{
  "head_dim": 64,
  "attn_scale": 0.125,
  "train_tokens": 233300000
}
Each number is 200 + 40 x the weight over its row's rms, rounded and kept within 0 to 999. Layers, rows and columns count from 0. The size before them is the row's rms in percent of the matrix's.

# down: layer 2 MLP down (transposed), 448x128, rms 0.0707, rows 88-105, columns 0-127
# gate: layer 2 MLP gate, 448x128, rms 0.079, rows 89-106, columns 0-127
# up: layer 2 MLP up, 448x128, rms 0.0753, rows 89-106, columns 0-127
down88,095,146,262,183,202,139,204,200,239,234,244,200,172,174,243,229,165,169,194,268,116,177,175,210,172,226,218,209,251,212,249,137,179,223,233,214,165,177,249,191,167,235,127,246,181,198,153,198,178,286,179,315,200,112,134,184,248,106,185,211,202,258,252,252,253,218,213,224,221,164,279,177,275,200,198,190,212,240,204,260,204,176,225,174,196,187,214,264,210,183,288,108,201,267,167,238,216,224,242,194,170,156,226,189,149,214,245,183,178,166,167,185,231,266,208,174,181,176,198,227,209,200,178,232,156,208,262,150,218
gate89,103,177,200,189,213,196,228,203,253,122,202,178,141,176,225,159,201,204,169,202,154,151,248,169,116,224,210,147,126,133,122,117,187,183,149,203,206,228,192,145,212,161,239,178,182,219,184,130,221,156,238,173,159,229,155,171,214,182,119,245,198,179,255,259,162,209,276,197,151,183,162,259,209,140,190,250,220,215,248,163,226,155,266,161,268,182,216,164,178,211,200,174,202,158,157,178,234,197,136,156,223,219,169,254,185,240,170,241,276,137,170,256,150,182,270,213,197,170,216,232,149,187,240,159,220,235,253,180,125
up89,098,231,263,176,228,233,193,177,244,172,271,225,131,182,157,209,193,170,194,181,74,220,210,198,195,181,155,252,225,148,157,161,198,159,198,247,204,192,148,245,238,229,128,189,189,217,177,199,129,252,184,146,254,210,234,143,198,254,235,165,224,195,172,128,248,159,228,211,209,153,170,102,197,242,203,192,231,279,184,279,195,213,200,233,215,97,252,210,187,249,236,213,128,116,177,206,165,176,213,194,175,156,227,236,199,184,198,201,165,252,190,164,156,164,193,173,125,192,151,190,175,205,218,156,173,273,222,126,207
down89,103,235,268,219,173,276,257,209,174,203,245,224,163,217,158,233,233,226,124,215,158,233,119,212,122,230,127,218,175,192,233,115,149,162,160,180,204,210,313,177,228,242,165,164,188,195,269,150,139,204,189,202,110,126,141,173,183,167,227,184,173,184,244,235,165,234,238,238,276,161,201,190,182,206,196,180,211,188,231,243,232,198,301,211,138,210,162,196,250,192,203,174,196,223,169,127,185,140,224,181,182,211,190,251,144,235,168,293,243,244,167,211,205,200,224,202,210,207,190,230,192,185,134,232,173,225,205,209,148
gate90,121,205,180,213,203,148,143,247,197,169,202,188,144,275,205,274,208,279,240,224,153,171,220,191,175,221,157,237,178,217,162,134,257,173,264,125,200,213,266,171,182,264,288,176,137,214,222,245,275,242,157,168,193,128,193,218,170,220,205,218,283,172,199,178,279,251,194,139,198,268,209,280,193,174,195,171,139,197,199,149,194,188,234,223,258,262,175,159,227,258,182,221,187,227,201,223,196,219,204,222,230,195,196,260,142,200,213,275,126,261,200,165,160,194,271,196,209,219,207,214,226,169,173,142,153,193,146,231,185
up90,106,157,219,198,208,214,203,270,159,119,243,220,190,236,179,188,199,211,227,191,167,116,280,208,189,261,169,242,184,172,221,251,158,173,217,208,167,235,162,191,178,178,124,223,256,147,213,238,185,154,186,189,183,198,176,143,216,159,190,213,138,171,190,145,229,210,89,163,238,192,156,174,118,176,173,204,198,217,177,259,146,249,271,258,252,214,188,305,262,153,245,200,212,180,165,227,154,291,143,137,265,234,169,235,174,238,214,196,189,155,206,182,175,255,199,141,157,187,198,226,270,186,235,220,171,222,205,229,158
down90,105,242,247,132,274,186,185,140,214,154,180,164,232,224,236,242,263,217,208,247,192,104,156,238,146,180,131,207,135,149,185,194,295,214,157,199,227,246,205,174,273,197,198,172,256,214,178,138,173,230,225,151,174,279,205,164,236,176,145,203,226,113,161,157,185,171,181,224,214,176,160,202,186,243,224,169,241,176,135,199,165,252,220,240,202,168,207,226,206,196,233,200,144,156,271,179,206,222,231,261,218,192,209,171,281,204,170,286,195,125,217,273,223,166,143,182,166,192,183,193,245,218,165,247,273,197,161,194,186
gate91,098,187,186,204,202,154,197,265,239,91,208,162,180,213,81,170,221,190,230,251,173,165,175,180,199,200,286,216,241,198,211,239,249,183,224,220,252,166,235,197,201,174,208,213,262,189,295,216,244,213,244,196,202,193,192,244,175,183,111,151,224,217,239,281,176,290,173,241,177,266,218,213,190,176,177,217,207,227,250,184,154,182,260,183,178,164,230,192,175,189,205,120,214,149,197,210,245,163,180,182,169,212,281,167,213,261,178,182,124,180,192,220,182,175,218,148,191,235,173,277,237,245,204,265,291,160,127,193,228
up91,099,162,252,218,174,149,160,267,132,192,117,166,162,158,259,205,188,263,146,272,154,156,220,268,189,210,165,198,232,176,224,165,140,136,205,237,195,179,269,149,152,198,193,203,263,219,225,206,193,173,207,216,228,197,212,117,172,141,266,296,181,174,161,178,166,171,127,192,189,209,146,210,192,245,198,135,239,234,215,254,210,171,205,167,159,267,168,228,136,242,200,205,228,203,195,176,238,232,251,200,230,291,241,265,243,161,184,260,218,227,205,134,244,212,190,270,207,210,196,167,210,147,204,186,217,185,230,125,193
down91,102,243,175,203,213,199,185,199,177,233,252,140,228,131,256,215,112,245,214,205,194,185,158,153,203,221,266,216,196,170,229,214,199,146,215,158,155,238,179,256,204,193,160,194,250,198,191,206,203,94,189,359,140,223,133,161,188,211,196,174,146,213,144,235,249,208,211,178,192,231,210,190,188,196,187,142,240,232,136,156,238,208,155,191,210,239,251,190,105,176,187,247,193,197,181,194,202,175,208,194,206,179,174,208,197,147,267,330,211,265,210,195,171,215,180,205,243,160,186,187,202,121,206,180,238,238,218,144,282
gate92,106,206,190,237,233,188,196,230,158,200,258,222,193,139,149,184,187,184,216,106,189,200,162,204,207,125,259,219,118,137,242,191,142,189,207,261,167,309,119,189,206,196,216,174,164,273,178,233,223,200,254,257,171,188,235,175,227,103,178,227,211,210,259,158,254,162,198,146,202,158,208,257,263,196,226,203,181,128,138,149,155,180,201,223,157,175,244,144,143,205,186,175,176,131,194,211,261,213,195,205,192,239,161,229,125,183,170,215,241,214,222,209,231,220,166,224,266,214,175,242,119,227,162,204,209,162,133,209,156
up92,100,190,172,152,217,242,136,175,193,262,222,181,202,266,213,271,225,207,232,118,158,254,262,243,201,197,206,167,125,263,210,224,226,260,250,196,203,205,170,230,243,277,276,157,152,198,178,168,190,195,221,218,219,194,214,208,196,180,217,231,147,200,238,188,208,228,78,207,223,205,241,199,162,238,171,247,153,204,169,172,185,219,173,189,170,219,172,174,214,213,265,184,155,218,240,189,240,135,195,286,145,275,190,174,205,196,182,249,199,136,261,163,238,261,162,277,246,270,221,156,199,118,258,133,196,176,162,192,211
down92,105,175,207,175,240,252,212,156,210,191,128,172,308,214,207,232,178,244,180,102,201,179,173,196,185,215,186,183,143,232,188,192,229,221,232,230,151,192,153,181,251,234,224,181,242,225,176,195,113,184,168,138,194,168,179,187,173,219,179,140,231,151,167,178,256,226,210,167,124,237,156,263,195,127,237,251,185,174,192,228,289,267,261,140,173,252,188,223,226,173,247,222,246,169,193,180,137,250,229,138,135,157,118,225,192,232,243,123,197,154,228,207,198,301,286,176,202,217,187,188,181,195,218,171,183,212,207,194,230
gate93,099,185,188,189,124,184,279,147,146,165,264,288,130,199,164,188,174,211,261,156,120,198,221,176,180,161,200,208,177,211,137,134,179,159,125,138,168,146,187,164,213,141,246,208,178,244,149,259,189,142,187,197,246,248,146,210,160,187,169,137,215,181,194,177,206,246,144,129,179,199,160,214,188,243,140,151,126,248,140,148,165,207,198,249,191,184,222,196,198,182,206,253,132,214,243,258,174,193,128,202,173,190,251,154,169,249,162,214,243,159,178,169,158,218,247,184,242,177,117,201,203,210,165,161,204,204,197,234,217
up93,100,234,219,239,233,208,224,196,197,208,219,216,269,225,183,218,195,131,281,244,196,289,162,156,218,111,201,207,176,279,205,195,241,194,176,201,149,225,181,262,212,241,156,251,200,169,245,146,193,172,182,185,189,213,291,189,235,174,164,227,214,205,247,241,232,207,174,280,212,143,221,173,148,200,181,188,203,222,174,228,220,212,257,176,218,136,217,299,167,103,127,207,214,187,173,217,189,187,237,124,207,184,189,184,188,266,272,225,114,204,261,181,202,162,159,163,255,147,269,159,178,203,224,169,115,227,168,240,200
down93,108,248,286,148,151,202,195,190,208,216,219,200,167,159,238,153,217,236,244,157,219,162,162,154,186,167,173,91,231,225,199,140,221,197,211,188,227,286,201,221,158,289,208,199,206,228,165,266,171,258,160,263,247,226,189,187,180,193,148,193,215,167,202,110,192,169,246,209,208,261,275,212,295,236,223,251,237,213,185,214,207,219,171,210,127,174,245,191,202,179,280,105,161,178,167,237,199,202,205,172,150,254,198,200,206,163,239,295,257,204,212,134,213,187,208,170,200,197,287,175,252,161,206,207,177,204,170,251,189
gate94,106,209,252,164,178,160,168,258,221,181,158,163,145,137,244,182,269,181,162,297,145,182,236,199,206,234,250,206,186,197,159,185,249,192,251,263,216,185,159,172,269,216,174,167,203,152,176,164,206,221,123,225,253,232,200,192,201,186,274,188,188,188,184,184,253,267,145,206,148,227,253,177,248,254,199,168,254,166,238,174,124,151,241,254,198,151,181,220,247,255,213,207,192,174,160,220,264,225,263,208,184,232,267,226,208,139,202,244,217,160,193,211,151,275,204,197,186,219,168,150,183,218,178,136,230,154,190,325,158
up94,103,229,172,223,209,208,180,266,272,204,172,204,190,127,258,194,203,174,178,164,199,251,252,64,218,203,244,177,191,216,200,209,216,153,153,165,247,198,162,158,265,188,209,276,203,236,165,181,179,186,167,181,141,272,241,221,203,199,151,244,190,144,166,250,117,167,139,175,159,159,234,258,138,152,189,255,198,173,271,165,233,162,178,210,250,192,220,205,157,256,204,183,196,167,122,244,187,263,250,171,206,179,243,204,160,186,215,255,229,219,126,145,187,168,153,169,214,194,223,167,219,190,206,124,235,126,164,201,145
down94,104,150,214,245,202,184,182,234,119,209,250,189,135,158,221,173,157,206,205,202,162,204,133,161,200,178,219,199,224,177,174,149,272,191,169,233,146,153,241,211,160,192,230,182,190,190,187,144,172,251,169,37,181,212,235,185,209,211,199,201,204,221,178,256,241,147,190,135,210,199,214,178,159,212,185,202,139,187,176,135,205,214,204,121,197,241,222,212,141,200,165,192,151,230,160,100,220,131,160,192,176,164,215,183,159,209,199,289,266,283,102,152,265,129,161,183,207,170,205,144,186,165,197,216,217,213,211,182,235
gate95,113,186,206,188,141,140,178,196,269,187,251,292,208,237,173,218,169,174,187,218,186,194,164,200,165,114,216,237,174,244,79,184,180,223,222,222,215,185,193,185,173,328,144,160,169,267,173,179,251,169,168,225,193,195,235,141,209,180,265,173,209,203,260,183,181,157,220,166,252,160,150,178,261,208,256,228,233,204,234,262,142,230,216,225,241,187,218,181,146,122,185,167,198,197,235,235,224,213,238,213,218,190,189,234,199,160,244,217,289,213,187,168,125,143,193,190,207,172,191,181,189,180,242,198,90,215,195,271,136
up95,098,229,178,141,245,263,170,162,209,251,241,150,251,266,213,161,192,182,146,181,192,192,193,230,199,176,208,198,177,187,213,216,162,181,187,100,190,204,168,288,229,195,150,118,224,175,245,249,184,247,182,201,207,221,161,210,172,174,157,171,244,249,154,219,200,248,202,173,267,234,164,211,242,270,328,232,197,152,174,164,188,218,257,203,199,177,261,159,206,231,212,197,257,228,199,151,204,175,205,264,224,124,201,244,181,203,139,211,169,143,103,265,207,205,145,220,224,210,212,258,106,262,223,246,154,193,199,224,189
down95,103,90,171,122,222,169,214,157,194,181,180,214,147,188,259,161,145,246,209,243,111,231,260,197,212,254,218,246,152,238,194,177,172,215,205,258,185,113,196,160,156,194,181,216,177,133,215,111,201,208,179,210,227,167,188,159,192,175,190,174,235,216,235,214,202,243,259,280,186,181,266,231,169,167,198,185,190,233,235,187,166,166,312,185,252,231,138,236,191,164,212,224,291,214,271,242,284,228,153,221,191,229,207,190,189,183,190,208,194,203,172,204,207,197,167,177,245,142,241,187,220,185,191,289,110,255,205,185,208
gate96,108,193,186,184,145,157,300,228,108,150,227,294,213,161,199,150,206,186,250,191,164,119,228,124,140,210,261,184,152,189,165,235,128,259,233,226,187,251,173,181,175,188,158,274,190,261,230,156,191,190,235,224,216,195,224,162,234,150,140,215,176,180,236,244,261,236,212,223,241,163,188,245,210,212,156,224,226,144,204,177,258,235,191,185,219,181,227,170,222,199,179,229,188,217,224,184,267,137,220,261,305,196,151,224,129,140,229,210,205,170,175,194,128,212,251,138,242,208,211,134,190,238,185,224,159,217,186,196,177
up96,098,222,174,215,210,212,177,237,192,153,207,206,159,203,107,158,220,185,187,227,172,151,199,209,151,242,132,249,199,195,168,246,260,195,160,194,199,206,285,148,200,201,230,198,205,237,274,248,213,197,259,226,135,170,198,271,212,197,200,212,160,219,206,194,236,217,193,150,123,224,244,202,165,173,115,158,223,190,209,275,156,208,205,211,136,225,258,227,265,147,179,165,175,223,243,148,243,174,151,214,188,214,169,270,280,247,168,225,219,196,276,120,219,147,189,161,260,227,155,135,224,228,266,219,177,270,111,167,179
down96,100,165,235,237,235,243,175,205,251,238,161,211,229,180,215,170,158,270,232,178,255,202,215,297,179,171,192,181,148,245,164,224,207,191,167,149,252,139,239,209,246,287,197,197,242,235,191,261,146,122,232,224,246,134,206,158,151,242,195,226,185,118,165,164,261,181,206,208,168,207,191,197,187,178,220,222,200,197,198,262,143,162,242,208,146,161,157,202,226,123,175,140,261,221,248,177,236,244,159,248,209,257,160,178,176,237,225,174,202,206,240,247,152,253,187,152,208,253,267,160,159,166,179,228,290,248,156,259,230
gate97,105,172,242,186,142,203,194,146,201,222,210,180,172,178,167,144,182,155,230,175,216,246,189,201,145,201,172,194,243,218,194,154,194,175,217,204,219,230,211,250,206,238,232,143,231,249,185,196,211,174,248,188,228,220,206,263,147,244,131,180,275,207,187,146,137,253,194,105,247,172,203,198,228,214,228,218,222,201,166,248,153,248,191,196,236,252,209,289,135,235,223,135,228,242,190,214,117,138,191,169,221,140,266,212,286,199,184,211,162,245,255,151,273,199,162,198,265,238,241,240,167,131,150,274,118,196,199,265,162
up97,103,232,225,238,112,117,181,229,173,178,196,185,209,170,224,213,209,239,118,190,124,153,195,228,168,220,206,208,230,190,194,166,296,279,143,186,258,204,209,234,149,270,265,201,185,175,199,209,201,161,169,204,186,275,203,186,214,182,126,191,211,230,238,185,130,159,231,166,266,201,221,295,161,229,126,117,228,230,234,159,181,149,196,233,155,231,183,203,191,191,187,137,192,296,130,193,187,166,217,195,172,207,237,223,170,158,232,197,236,198,152,126,225,148,199,247,201,233,247,205,128,182,211,193,193,229,175,132,145
down97,104,228,217,176,134,189,236,165,211,167,269,178,120,177,164,224,321,162,210,208,242,156,241,256,195,212,238,275,218,209,115,219,90,165,194,221,145,259,88,195,179,127,216,175,204,184,161,163,267,206,172,183,143,186,258,206,202,189,220,214,132,188,172,196,233,151,160,185,259,196,241,250,182,143,143,175,189,194,236,233,217,238,179,215,201,196,255,213,165,179,193,186,212,182,197,156,210,226,242,148,226,182,179,182,273,197,193,135,219,230,214,146,203,177,186,176,230,172,102,142,154,244,210,164,191,179,180,226,249
gate98,105,255,205,213,183,267,178,246,206,218,227,184,198,185,200,163,166,167,188,255,179,201,211,214,119,225,175,195,165,223,172,247,192,193,155,183,290,193,174,142,190,216,171,186,126,233,199,132,160,206,178,232,133,207,213,261,256,251,248,287,270,144,203,227,104,144,190,172,240,184,132,202,198,213,263,133,182,175,221,204,146,160,272,129,189,150,212,226,185,212,263,201,203,258,264,230,218,175,210,166,92,193,209,207,226,228,188,163,152,202,199,232,168,158,186,138,206,154,233,269,158,252,132,204,220,185,235,217,155
up98,101,217,180,207,234,198,201,266,212,235,146,236,138,219,207,234,138,139,192,167,210,230,222,215,191,172,315,131,207,263,166,229,181,194,234,223,177,219,229,235,224,234,205,175,251,202,271,195,285,99,165,262,270,162,183,220,217,223,213,134,195,269,185,230,193,228,233,201,193,160,268,230,235,116,213,225,241,193,208,245,121,234,204,224,174,193,248,184,191,208,185,199,183,197,147,168,220,178,156,256,220,219,125,167,244,245,236,239,202,213,216,202,238,202,90,261,179,285,245,285,185,182,226,219,226,232,216,202,180
down98,103,128,148,203,242,164,153,250,201,185,256,222,118,168,232,228,74,129,183,237,178,249,214,159,202,197,160,189,223,151,198,204,246,193,203,251,167,139,126,129,185,151,212,274,106,203,160,273,146,216,201,214,190,174,192,194,270,215,175,149,200,237,306,227,230,245,181,216,182,232,168,242,196,202,207,187,209,157,258,192,237,189,163,164,194,182,212,230,117,217,153,172,209,216,182,211,170,207,248,200,184,247,199,195,153,236,170,259,191,199,154,226,146,221,235,176,223,237,210,262,211,158,169,122,188,175,159,218,265
gate99,102,139,255,109,150,242,232,165,225,132,199,174,208,168,170,120,181,256,158,218,177,157,214,196,245,189,160,227,208,137,160,183,171,231,233,177,176,146,286,204,246,179,263,175,119,230,263,162,202,207,149,160,151,183,242,229,134,173,154,183,229,177,228,201,177,154,274,167,167,212,220,235,147,192,191,161,219,259,202,198,188,153,191,182,164,261,200,203,197,91,169,178,185,208,206,193,207,203,175,170,114,141,137,322,167,266,226,179,202,190,144,239,204,208,199,183,183,213,243,270,203,216,181,160,184,242,190,193,211
up99,104,186,215,241,196,240,274,185,149,180,215,160,172,264,221,179,182,194,231,257,220,179,171,190,124,303,139,190,182,203,202,218,172,184,206,216,202,199,122,146,197,210,255,197,246,184,206,241,153,288,244,213,187,104,178,222,229,233,171,206,203,214,256,230,311,169,271,213,263,142,149,222,185,221,94,269,248,204,233,236,144,168,182,240,225,213,210,225,158,224,168,165,238,216,201,177,246,184,189,198,166,117,228,246,181,190,141,220,178,215,181,236,243,234,134,177,211,213,288,206,130,212,181,195,237,213,170,211,239
down99,107,158,294,206,134,207,197,195,184,162,169,251,205,219,217,214,232,142,213,249,184,259,312,264,160,242,237,239,235,255,186,220,257,226,201,171,222,233,204,235,203,281,210,144,262,132,203,251,153,254,203,181,229,241,171,157,227,258,164,185,208,171,187,253,227,216,223,231,158,150,164,206,182,152,172,214,176,227,219,196,239,187,166,181,119,178,186,203,261,210,189,143,238,185,197,176,244,186,163,221,259,160,117,146,166,231,198,175,223,200,237,203,211,217,163,169,247,151,175,244,164,243,205,273,263,236,242,252,308
gate100,092,172,154,169,156,195,152,241,253,179,175,189,181,188,178,238,269,283,218,213,176,168,209,186,137,263,226,238,216,179,204,260,112,245,186,207,241,180,217,251,184,199,203,184,269,199,186,167,248,244,190,170,166,215,208,156,194,216,176,211,231,197,255,240,246,165,278,242,83,144,162,214,160,250,182,201,227,228,254,206,172,137,200,162,212,252,181,241,167,240,217,255,203,224,167,212,294,155,249,168,196,259,289,259,193,214,288,190,251,174,204,226,194,198,245,184,201,194,266,165,214,170,307,165,188,208,219,154,187
up100,097,251,207,130,235,191,215,210,213,188,153,207,255,250,236,191,205,195,161,189,213,209,215,281,174,229,160,231,230,111,200,227,220,182,214,211,234,137,161,189,176,191,165,122,211,182,285,204,213,149,216,175,202,276,153,247,250,244,238,190,229,241,115,292,240,222,179,160,169,258,211,206,151,142,181,250,246,154,217,150,172,171,233,225,240,207,161,246,201,258,199,185,235,131,159,139,257,199,213,194,241,272,166,199,248,172,124,200,183,162,200,264,273,201,205,188,117,218,200,197,272,178,180,209,220,186,253,249,139
down100,101,218,258,235,217,161,165,237,223,201,275,124,160,228,181,226,213,198,206,218,211,265,166,244,162,175,228,164,161,217,201,191,153,282,187,199,236,257,201,224,245,233,209,198,165,179,259,230,238,246,188,69,205,234,193,128,251,177,202,178,185,155,220,173,134,150,176,203,117,198,166,244,203,231,192,214,159,196,151,192,217,222,184,263,179,172,257,197,249,162,156,177,230,224,236,158,160,167,217,251,181,112,226,204,224,261,225,292,233,157,182,140,136,194,221,261,226,190,244,207,144,181,269,176,183,176,298,177,204
gate101,087,165,204,126,243,203,188,232,209,183,140,257,214,207,242,217,210,210,231,195,284,191,293,242,139,216,171,215,256,205,230,188,235,187,260,205,209,169,154,212,180,250,137,201,209,210,246,197,210,207,215,194,194,211,137,178,200,176,125,249,163,240,223,149,220,146,209,167,206,221,147,185,254,275,164,192,187,124,235,167,154,178,145,186,176,206,207,225,172,128,259,197,186,139,196,107,229,208,269,226,178,285,124,184,139,143,204,179,258,203,259,189,232,256,249,203,197,181,176,211,68,236,187,202,245,242,223,189,200
up101,093,201,236,241,164,186,266,232,157,226,242,222,154,177,165,139,179,116,208,187,210,160,99,197,243,225,187,217,224,168,199,262,221,154,238,158,210,193,197,237,234,250,181,158,198,182,173,153,223,161,225,269,220,204,225,183,239,227,225,150,204,224,245,136,261,240,211,199,209,224,134,153,204,270,220,208,221,234,200,170,212,233,256,281,193,164,240,166,252,195,223,215,173,132,200,212,202,182,85,248,195,295,218,125,232,178,229,224,228,170,180,237,136,122,213,168,259,216,215,237,202,191,147,271,263,189,167,271,219
down101,097,165,137,215,167,196,218,254,201,192,251,193,206,181,185,223,106,228,205,188,155,144,247,189,189,234,274,208,197,225,218,225,211,208,230,166,272,170,204,210,256,214,177,166,160,210,161,170,164,207,175,360,163,178,215,148,192,213,245,119,121,206,252,138,243,180,166,147,134,197,213,256,244,164,220,195,205,200,212,236,220,213,237,267,209,268,193,199,186,149,169,260,261,206,235,188,253,187,215,216,133,209,184,296,191,174,159,144,261,145,235,181,159,196,258,201,147,220,171,211,233,174,169,238,155,141,203,176,176
gate102,115,205,211,167,194,206,150,186,136,124,164,250,140,216,177,180,189,252,169,196,153,200,264,186,280,250,209,199,177,161,186,178,183,198,209,232,238,251,131,212,286,218,224,235,135,133,200,184,159,188,120,210,238,199,210,295,277,161,100,205,213,211,226,337,195,168,196,189,109,201,213,273,254,196,203,235,221,179,206,124,161,240,221,176,167,167,166,223,141,196,162,161,203,217,198,192,185,216,241,155,152,172,224,151,197,217,143,178,216,224,164,231,183,191,210,213,135,196,171,226,191,255,149,218,254,199,216,206,238
up102,107,200,255,224,151,183,187,187,318,272,159,187,209,168,187,196,169,249,207,265,160,199,107,146,241,104,264,196,136,217,180,267,193,214,193,260,222,198,217,192,143,148,176,185,170,178,227,197,146,260,172,163,200,248,223,250,198,216,266,160,222,168,181,189,173,242,242,182,218,173,188,194,194,243,238,227,264,190,209,233,167,206,228,248,208,167,176,272,196,270,233,259,305,233,169,149,224,203,262,213,111,199,218,242,274,183,237,235,230,180,181,187,159,192,219,169,172,209,235,195,165,159,218,186,179,201,197,103,206
down102,108,197,184,188,146,203,225,222,155,191,203,134,175,212,119,182,165,161,220,193,211,149,165,209,155,203,221,226,190,229,190,230,159,221,122,195,148,213,187,185,272,183,221,240,181,213,198,201,281,255,194,220,135,220,271,165,233,192,251,194,177,100,194,227,225,105,150,168,145,211,224,135,201,225,204,162,206,178,164,199,201,291,242,218,198,103,254,201,249,178,224,178,280,228,211,84,194,176,244,206,185,138,182,189,230,234,197,310,215,173,138,182,211,165,219,219,151,194,192,244,168,136,198,143,217,161,230,160,185
gate103,084,226,230,157,183,222,199,222,184,188,202,217,233,292,189,237,220,122,213,182,241,278,189,172,190,202,176,192,180,200,209,300,150,143,203,167,189,222,225,259,161,225,146,220,172,145,222,187,203,161,217,190,110,251,158,241,164,256,194,181,163,211,175,234,263,288,178,176,224,281,218,262,184,215,251,214,226,254,213,233,236,163,232,191,141,146,240,130,150,232,272,127,138,173,231,236,229,236,216,262,198,208,121,198,238,165,166,233,141,201,202,252,249,263,174,160,176,198,213,214,177,175,259,253,264,197,183,180,223
up103,093,212,153,265,162,203,171,254,217,120,94,229,210,218,155,140,222,198,217,157,174,212,229,221,166,196,154,223,188,94,197,163,239,206,140,240,205,223,215,153,156,116,228,183,163,215,215,246,243,189,171,140,136,200,195,211,181,179,187,187,246,182,162,176,220,186,234,128,124,160,304,227,165,176,201,182,206,151,163,223,200,149,211,167,174,226,174,118,175,169,170,303,172,139,179,217,193,210,191,208,122,199,221,197,233,235,157,119,242,210,188,192,221,236,163,244,168,199,216,170,220,153,178,198,144,183,262,202,119
down103,093,231,304,146,180,109,179,184,259,146,229,158,230,145,161,183,168,156,218,215,243,192,228,192,252,224,172,231,209,260,243,182,208,252,206,171,194,208,207,118,242,176,178,203,213,161,168,171,155,153,236,309,176,228,216,267,188,257,164,204,167,311,185,212,159,222,260,209,201,214,255,210,199,192,201,167,217,197,247,213,210,185,250,216,200,163,175,123,162,191,272,215,171,199,236,215,194,168,190,246,273,182,186,182,240,206,192,154,208,245,223,210,130,232,241,184,269,290,153,233,193,179,238,189,298,226,268,207,190
gate104,095,240,229,183,120,257,219,254,198,179,198,178,284,171,128,202,183,190,176,133,229,181,239,197,185,168,231,177,142,188,198,330,235,196,232,160,95,241,254,212,257,210,218,205,202,209,172,166,202,227,146,225,161,196,163,114,178,162,184,233,162,204,228,147,173,192,224,182,224,243,255,154,230,119,262,169,203,240,216,204,209,236,146,180,148,225,221,260,174,143,176,198,199,247,227,203,201,161,180,186,175,152,188,225,147,159,204,222,267,171,230,176,196,212,172,248,272,166,256,175,324,252,185,208,198,232,147,194,203
up104,097,203,183,149,172,193,281,150,125,156,221,245,219,163,227,246,167,205,244,219,232,88,178,185,195,290,197,182,190,254,161,226,191,169,242,182,127,236,200,145,121,247,139,117,215,203,172,208,186,171,246,187,128,220,189,216,225,281,221,209,192,167,247,147,186,233,219,205,226,183,191,137,207,209,222,223,181,217,196,209,178,218,201,173,176,224,247,148,204,183,147,237,170,262,202,241,174,196,199,141,134,144,234,303,251,292,187,189,271,139,208,203,208,244,215,241,190,207,192,194,281,140,160,214,202,192,146,197,203
down104,098,204,246,248,210,206,203,206,151,204,162,185,122,194,265,246,302,221,183,211,224,177,206,156,199,114,185,156,230,182,163,193,185,192,195,182,170,240,234,177,176,220,148,230,165,114,205,203,230,259,180,111,268,192,196,163,214,235,201,263,167,187,215,202,231,266,289,148,258,196,189,132,197,229,144,236,186,177,218,213,158,237,118,161,141,238,191,243,137,172,214,149,193,187,161,159,195,198,164,199,241,206,248,129,173,250,159,114,186,183,201,213,188,187,313,155,113,191,237,178,185,192,217,236,236,214,201,238,234
gate105,099,186,175,149,197,179,238,217,186,169,300,220,199,229,232,116,214,246,207,172,251,167,278,208,251,199,205,189,168,173,221,180,177,210,250,245,199,224,220,210,238,202,175,234,249,198,179,195,234,244,161,221,179,214,259,216,264,183,197,162,157,208,98,216,203,143,234,152,220,244,173,254,236,143,233,152,215,240,225,220,262,343,195,258,160,181,202,123,209,173,188,168,129,135,217,217,221,169,252,233,167,175,240,222,151,239,186,245,235,164,173,154,156,253,189,194,217,210,188,219,275,233,188,164,238,127,150,266,167
up105,100,208,237,168,172,188,202,230,120,213,197,163,236,182,139,250,198,162,169,316,216,215,243,249,246,155,253,142,208,232,89,234,187,172,195,171,177,229,271,190,171,196,165,174,151,217,216,223,117,232,198,197,158,260,196,140,228,202,246,214,167,155,209,208,200,182,189,157,194,250,214,265,215,227,276,178,167,179,175,162,237,108,179,171,180,228,270,165,165,206,210,251,227,184,181,138,222,242,150,246,202,140,173,206,232,221,270,190,173,263,231,211,138,174,227,236,149,215,152,244,186,216,201,184,208,209,149,315,198
down105,103,201,279,197,144,223,209,192,178,315,161,251,270,201,156,230,263,217,190,192,155,218,211,220,181,188,197,148,245,187,163,244,222,163,281,193,295,149,202,262,226,233,215,175,254,259,183,257,187,260,114,170,143,243,171,205,201,183,270,229,218,254,160,172,222,196,217,163,158,232,207,216,211,236,184,215,197,163,222,203,220,145,200,217,227,177,239,184,141,224,315,197,213,195,204,146,212,266,238,182,202,286,185,199,177,250,226,242,168,192,201,182,113,155,180,253,171,186,273,145,231,181,154,223,214,195,160,242,185
gate106,111,158,277,214,217,182,209,230,311,122,257,219,171,195,215,211,180,184,251,180,191,236,236,198,82,166,190,148,135,157,167,165,190,131,161,176,219,210,131,194,174,170,182,192,122,221,283,163,158,201,165,201,264,200,226,233,262,229,266,196,179,169,224,233,214,201,233,204,113,182,226,262,303,231,176,217,196,199,181,183,177,208,171,135,227,184,259,191,213,133,205,201,187,173,195,184,240,220,206,183,285,150,155,190,250,165,132,251,193,216,176,248,186,207,212,234,166,203,181,144,211,255,139,228,242,236,171,200,210
up106,105,209,193,176,184,194,131,158,171,224,128,209,157,198,213,261,199,179,158,167,231,211,265,126,188,125,257,232,214,220,196,160,119,241,208,260,205,144,227,278,157,203,148,220,164,164,162,141,173,224,226,219,189,251,197,228,160,221,182,142,240,106,226,158,203,172,255,265,157,194,190,197,243,96,207,223,217,235,232,165,135,216,152,198,194,241,260,188,175,258,224,201,283,157,202,216,240,173,213,207,167,178,233,180,188,246,226,221,208,216,126,180,121,228,204,228,236,186,273,116,207,201,150,158,265,210,230,187,183